Part of a small language model's weights.
Size: 11 layers, width 512, 8 heads of 64, MLP 2560 SwiGLU, 81.7M parameters.
Each number is 128 + 32 x the weight over its row's rms, rounded and kept within 0 to 255. Layers, rows and columns count from 0. The size above them is the row's rms in percent of the matrix's.

# layer 5 attention value, 512x512, rms 0.0789, rows 86-110, columns 64-127
size [107 102  93  98 104 109  99  98  97 102  99 102  99  97 100 100  96 104 102 101 105  96  98  97 102]
[[203 155 103 154 136 123  23 116 137 136 148 126 201 168 143 135 143 142 105 129 130  67  69 123 131 124 148 184 177 138 120  99 137 130 144 115 105  93 158 135 175 174 120 138 114 117 135 135 121  64 178 167 173 101 114 135 139 151 122 157  99  88 152 116]
 [102  56 203  94 118 132  87 111 125 118  62 107 111 109 140 128 121 132 163 143  86 148 166 147 162 114 110 162 182 131  86 110 114 145 109 151 141 114 128 135 146 113 113 142 160  79 140 114 168 118 111 208 151 149  67 119 125  93 167 241  79 103 148 135]
 [ 95 144 143  99 110 101  93 162 160  79 182 141 206 125 148 104 128 143  70  81  94 126  81 145  91 129 137 113  89 136 153 134 127 113 127 105  88  87 139 170 121 114 151  43 148 111 122 166  89 129 114 141 118 184 125 120 127 145 130 135 115 123 116 123]
 [138 168 143  99 136 165 108 119 181 117 158 182 142 133 133 117 114 185  97  91 128 139 140 107 122 109 118 108 117 124 160  96 125 175 183 114 148 103 109 140 149 147 217 164 140 124 170 161  92 128  97 155  99 131 149 103 127 199 132 167 193 169 115  99]
 [134 139 123  72  99 103  64 134 117  86 138 151 132 147  96 137  97 132  84 109 152 144 129  95 177 131 153 114 231 167 119 156 102 176 130 125 145  73 132 169 170 186 157 160 158 104 159 130 148 101 145 137 131 126  92 119  78 144 139 120 138 111 142 145]
 [140 146 134 124 115 187 188 155 104 150 165 108 131 108 152  99  86 118 132 119 126 138 153 113 109 144 127 140 131 187  93 129  99 124  96 183 108 151  96 148  75 152 146 102 169  96 121 159 146 158 105  70 143 175  78 160 165 128 156 124 164 115 104  91]
 [174 127  92  88 117 143  93  74 141 141  92 179 170 161  92 130 149 158 116 103 111 104 149 176 119 149 157 134 126  77 125 158 125 134 137 137  85 134 122 118 171 116 102 105 110 189 142 104 132 134 184 108 125 153 111 138 143 142 103  92 124 145 160 101]
 [130 101 171 126  96 154 118 151 137 141 113 156 141 126 178  94 140  47  98 188 116 118  95 123 121 156 128 124 103 122 113 138 106 137 162 121 193  92 159 138 134 160 101 120 148 149 100  88 153 161  95 105 167 137 190 122 146 150 140 147 131 160  90 141]
 [117 154 111 119 211 127 138 151 102 123 119  61 100 119 106 167 182  76  87 138 118 141 135 121  68 196  87 160  96  94 142 113 179  39 132 143 127 123  96  70 135 114 104 100  75  80 103 175 148 124 106 139 124 116 168  67 123 132 116  84 139 141 158 169]
 [ 92  75 140  95 108 103 141 174 111 170  57  72 128  68 154 195  98 135 128 104  74 177 145 145 123 127 132 135 149 146  95 172 134  58 142 190 133 126 136 136 131 134 152 139  73 114 106 135 143  71 154 127 129 126 126 129 103 100 172 216 128 180 176 124]
 [114 121 125  67 136 138 112 132 117 123  91 112 174  89 101 154  47 109 117 113  94 108 161 130 125 101 154 132 157 132 126 117 142 116  70 141 131  63 121 194 110 132 160 134 135 115  59 177 113 175 127 126  96 124 124 145 135 119 162 115  80 150  69 147]
 [137 120 115 128 107 108 203 148 148 124 145 113 129 144 106 144 130 163  99  62 126 136 120  88 110 123 215 137  95 165 195 141 120 135 143 150 126 119 167 138 124 141 162 117  97 167 145 162 135 157 108 104  78  86 123 141 152 120 190 102 155 197 135 120]
 [149 125 154  90 163 143 177 101 125 183 121  84 106 111 102 160 126 176 114  77 148 189 129 147 100 120 114 150 104  99 122 119 129  60 116 118 153 144 123 145 199 106 104 111 117 173 115 121  93 146 108 121 116 144 159 114 130 105 173 152 131 206 133 129]
 [ 98 123 132 126 126 110  78  74 134 130 133 128  98 131 123 160 160 142 136 128 150 137  95 157 130 175 141 136  80 137 150  87 121 156 116 138 111 109 106  98 153 158 130 136 154  59 127 113 187 169  73 108 139 109 139 168  77 142 100  71 123  99  65 151]
 [137 110 110 130 131  88 168 139 126 135  72 160 139 156 141 169 153 135 179 103 140  80 136 160  76 128 172 131  24 133  96 153 182 101 113  96 138 160 142 127  93 118 155  97  58 137 155 127 124 182 108 144 171  99  81 138 111 138  96 105  72 173  95 128]
 [143  86 127 169 141 148  99 155 125 138 104 134 107 113 123 136 128 138 129  64 140 117 123 169 168 104 117  95 177 124  87 114  88 162  74 136 187 170 170 161  85 102 158 153 184 134 106 123 132 170  84 129 106  73  77 126 115 160 139 102 130  19 131 144]
 [ 96 124 101 106  91 118 114 194  95  90 154 108 119 124 108 144 203 133  87 112 143 119 190 157 123 115 151 107 168 138  95 116  89 129  48 124 104 162 104 132 122  76 156 196  96 158 103 119 114  95 137 180 110 137  89 125  96 144 163 178 173 165 163 156]
 [103 159 129 154 102 112 121  97 122 119  96  51 125 130 124 175 115 131 104  96 172 133 129 104 132 150 137 128 134 155 123  87 116 138 135  72  53 131 161 143  73 147 125 142 171 157 117 123 153 107  57 145 123  99 179  90 124 152 159 134 139  56 119 124]
 [168 138  82 137 104 129 128  88 125 137 102  82 139 136 119 156 150 155 138  88 149 108 125  82 177 102 145 203 153 138 128 142 137  86 154 140  89 123  84 116 146 165  93 193 180 115 111 180 188  85 201  85 143 203  96 133  96 117 169 189 107 103 135 115]
 [160 132 100 137 127 175 132 101 103 181 104 131 122 148 118 136 117 130 137  90 111 114 171 133  85 131 130 132 103 103 144 120  87 113 181 141 137 100 165  79  72  85 107 177  87 112 159 169 243 100 125  57 159 107 141 190 126 143 127 113 136 125 141 109]
 [155 110 160 120 129 158 133  56 178 149 165 153 127 161 107  80  75 141 158 153 201 101 180 103  80  95  60 153 134 140 117 159 174 137 185 137 112 118 148  93 135 123  76  87  97 177 155 110  77 115 183  70 147 102  99  42 150 156  59 137 126 144 142 169]
 [127 116 185 138 116  89 147 116  49 116 134 101 154 117 137 167 144 157 133  94 106 123 190  96 140 141 114  96  62 176 114 166 145 127 111 129  94 141 169 144 100  72  94 112 139 104 115 120 141 110  82 139 120  91 155 166 150 135 148 154 102 183 101 106]
 [115 137 127 136 105 155  92  94 143 125 138 130 101 100 133 123 102 131 177 142 104 117 149 121 153 167 111 150 149 137 103  80 118 147 102 125 129 131 176 145 145 130  99  69 114 104  67 139 108 138  85 160 180 137 150 118 118  84 124  93 121  55 105 139]
 [122  74 172 150 111 159 132 135 110 135 112 112 108 114 123 114 113 131  95  77  94 161 169 130 132 131  67  98  90 118 131 138  98 111 158 153  93  94  95 145 105 108 178 114 166 140 170 140 133 144 158  77 145 143 136 128 140 174  74 133  94 160 152  89]
 [129 163 131 169 151 161  96  94  86 102 124  74 108 103 162 118 222  59 135 101 141 110 149 157  78 137 161 145 173 117 112 119 155 123  86 121  79 155 143  92 120 138  63  99 135 118 150 158 109 153  57 171  83 150 143 113  73  87 152 155  59 138 181 145]]
# layer 5 attention output (transposed), 512x512, rms 0.0745, rows 86-109, columns 64-127
size [ 97  98  90  93  98  98  89  91  92  94  94 101  94  97  95  93  96  91  98  92  97  92  90  89]
[[144 149 114 169 128 106  88 136  68 140 123 157 127 116 107 169 105 150 172 127 141 114 116 120  99 122 102  91  99 122  79 105 180 110 175  64 118 110 158  87 142 134  83 140 173 152 153 126 158 125 129  71 134 123 102  67 130 168  85 130 115 116 138 120]
 [145 124 122 163  90  39  83 127 130 140  91 151 105 116  88 141 119 118  84 162 164  86 174 110  85 156 127 106 143 132 154 166 149 119 113  42 140 149 163 116 153  89 138  96 132 145 156 107 152  65 105 188 106  79 121 115 141  47 138 132 170 153 114 135]
 [154 132 127 140 116  96 126 121  77 182  89  98  50 201 206 100 141  76 113  80 174 142 147 109 131 161 162 144 125 145 112 132 132 137 115  97 140 136 160 128 125 122  24 125 122  85 112 100 107 111  99  77 123 110 108 101 189 110  50 136 162 120 111  58]
 [153 105 146 112 147 161 140 151  99 105 128 115  96 187 103 136  84 147 182 140 150 135 125 135 119 144  87 128 108 135 102 117  92 127  70 141  77 126 148 155 159 147 115  95 177  89 138 161 131 168  96 134 188 133  93 100 140 169 170  87  81 146 124 119]
 [177  52 121 179  80 142  97 168 164 160 128 136  98  66  93 157 160 141 103 176 120 113 130  94  65 104 114 146 136 125 158 122 123 111  92 167 105 136 139 181 149 187 121 132 137 112 132 170 155 123  93 133 161 176 188 126 121 193  78 109  66 134 186  94]
 [126 169 183 177  51 169 125 143 189  78  94 114 198 126 129 117 118  76 102  97 106 164  92 137 167 147 138 152  95 134 116 127 167 129 139 129 139 123 135 117 141 138 158 119  97 142 113 125 160 118 156 103 143 161  99 100  64 184 108 152  89  78 133 124]
 [103 121 145 124 138 118 153 122 145 118 240 108 148 165 105 154 144 195 171 153 117  90 182 146 104 178 106 120  93 141 138 105  86 156 104 178 169 113 118 149 177 186 181 112  80 144 118 142 154  77  94 145 121 129 112 141 119  94 125 123 140 105 113 128]
 [191  95  83 137 140 148 147  89 187 141 135 155  97 156 135 139 150 148  80 155 115 164 130 100 131 123 156 128 154 195  97 102  28 174 172  76  96 138 126 137 106 109  99 114  92 113 159  90 140 193 160 166 133 148 138 115  98 117 125 149 171 124 153 146]
 [143 109 130 121 123  96 154 135 200  95 143 159  63 154 136 108  91 142 203 206 146 114 174 108 150 124 167  68 101 103 158 124 185 121 133 148  23 125 133 132 128 105 100 190 164 156 105 123 111  97  58 168 156 148 163 130 120  93 119 131 199 126 132 166]
 [115 164 102 135 127 144 140 123  98 134 216 115 118 140 164 150 110 145 151 211 123 172 142 125  93  89 167  72 102 107 104  96 152 135 189 136 119 151 112  96 142  84 160 101 131 156 195  99 119  83  92 144 110 126 116 137 111  76  77 153 161 120 128 129]
 [103 185 104 136  93 159 165 157 132 105 168 157 151 113  99 176  98 129 104 123 119 108 142 180 151 116 144 126 112  96 149 119 115 165 112  98 126  94 109 197 147 125 118  66 120 109 144  67 152 165 126 110 131  98  76  91  94 156  60 177 185  41 108 142]
 [125 119 105 136 156  68 150 126 104 116 156 132 178  78 131 141 132  77 151 114 133 159 160  83 129  83  58 117 120 153 147 129 131 128 154 126 166 146 145 133 178 121 132 157  95  59 154 141 127  88 177 128 197 140 172 125 112 185 174 163 109 139 168 113]
 [121 153 157 146  60 185 169  64 109 136 160 115 159 141 143 192 152 139 184 105 122 184 176 120 151 116 188 124 152 134 109 114 147 127 174 114  99  97 134 139 111 105 164 101 139 135 149  98 161 143  90 147  78 134 153 178 132 124 113  83 147 134 143 123]
 [177 107 113 123  89 119 160 153 147 115 107 171 120  97 160 107 127 117 109 124  69 116 148 119  83 173  84 119 145 114 164 152 112 109 102 139  87 129 138 127  95 144 172 148  95 192 104 117 140 166 118 109  73 129 146 168 119 138 166  98 110 144 149 117]
 [185 114 116 107  91  92 122 122  49 154 144  99 109 124 150 104 141 139 167 141  77 150 148  84  97 104  63 169  73 101 139 114 129 134 115  97 135  60  84 136 138 102 157 107 175 143 131 195 134 115  98  85 121 108 115  88 178 161 157 169 120 104 114  91]
 [102 176 105 159 216 123 145 180 106  91 154 149 128 197 168 144 176 149 106  95  95 163  80 103 106 117 175 114 144 165 119 167 123 149  98  86 101  54 131 117 127  82 194  96 124  76 155 163 142 122 132 122 147 204 129 164 144 175 128  78 109 131 141 146]
 [ 78 151 118 141 155 174 104 128 139 148 127 105 113 122 169 134 191 137 105  86 114 117 126  84 115 165  57 130 133  75  98 127 150 107  83 156 152 111  78 173  91 124  89  96 132 132 141 129 129 147 109 144 103 130 164 145 123 119 141 134 162 111 128 123]
 [101 114 143 166 107  62 149  86 169 105 124 118 159 144 131 169 141  88 122 110  90 170 109  64  98 195 113  79  70  56 126 202 128  97 167 140 106 116 130 164 129 100  91  59 184 116 130 137 155 177 106 104 134 142  95  97 125  90  97  79 104 151 115  91]
 [101 113 157 188 103  71  93 169  99 153 126 174 118 141 196  87 150  89 180 108  77 139 186 130 155 122 103 104 113 155 163  89 136 106  86 157 106 110 154 119  86 167 134 133 118 140 109 125 180  54  92 149 126 164 116 112 135 171 118 124  83  94  81  75]
 [ 80  69  85 101 117 162 109 156  87 155 183 108 123 128  99  68 167 126 155  63 124 134 113 146 160 105 102 111 168 124 124 111 105 121 146 135 128 118  99 154 125 135 125  62 169 129 152 105  63  70 152  92 122 106 132 101 140 178  92 117 130 130 146 131]
 [ 64  62  84 140 166  58 104 153 123 109 144 110  63 176 103 102 119  79 112 170 117 167 156 155 124 100 147 167 115 125 158 157  94 147 217  95  66 140 131 127  75 109 155 112 109  93 145 209 126 153 128  99 156  95 124 128 128 135 145 116  98 162 117 211]
 [103 128 113 134  88  77  75 112 106 111 169 132 193 136 122 159  79 146 121  68 146 154 134 185 132 146 107 129 157 143 128 102 155  65  72  84 101 104 149 154 158 155 112 111 196 130 144  69 158 136 182 138 180  85  59 157  94 102  89 156 131 166 165 118]
 [ 57 135 118 152 131 182 141  68 111  98 146 139 189  99 108 111 103 164 181 120 115 113 191 169 138  79 111 168 169 192 109 131 121  96 147 144 168 135 150 158 250 134 123 121 186  95 105 116 139 110 125 168 146 113 131  98  99 129 127 140 112 110 173 163]
 [103 101 181 138 109 183 139 119 157 170 107 113 112 157 136 156 105 123  44 118 108 115 107 168 134 181 127 143 133 146 138 130 160 167 115 122 157 141 167  99 126  72 168  87 130 139 148  95 103 105 157 105 145 107 127 154  82  52 148 148 152 108 120 139]]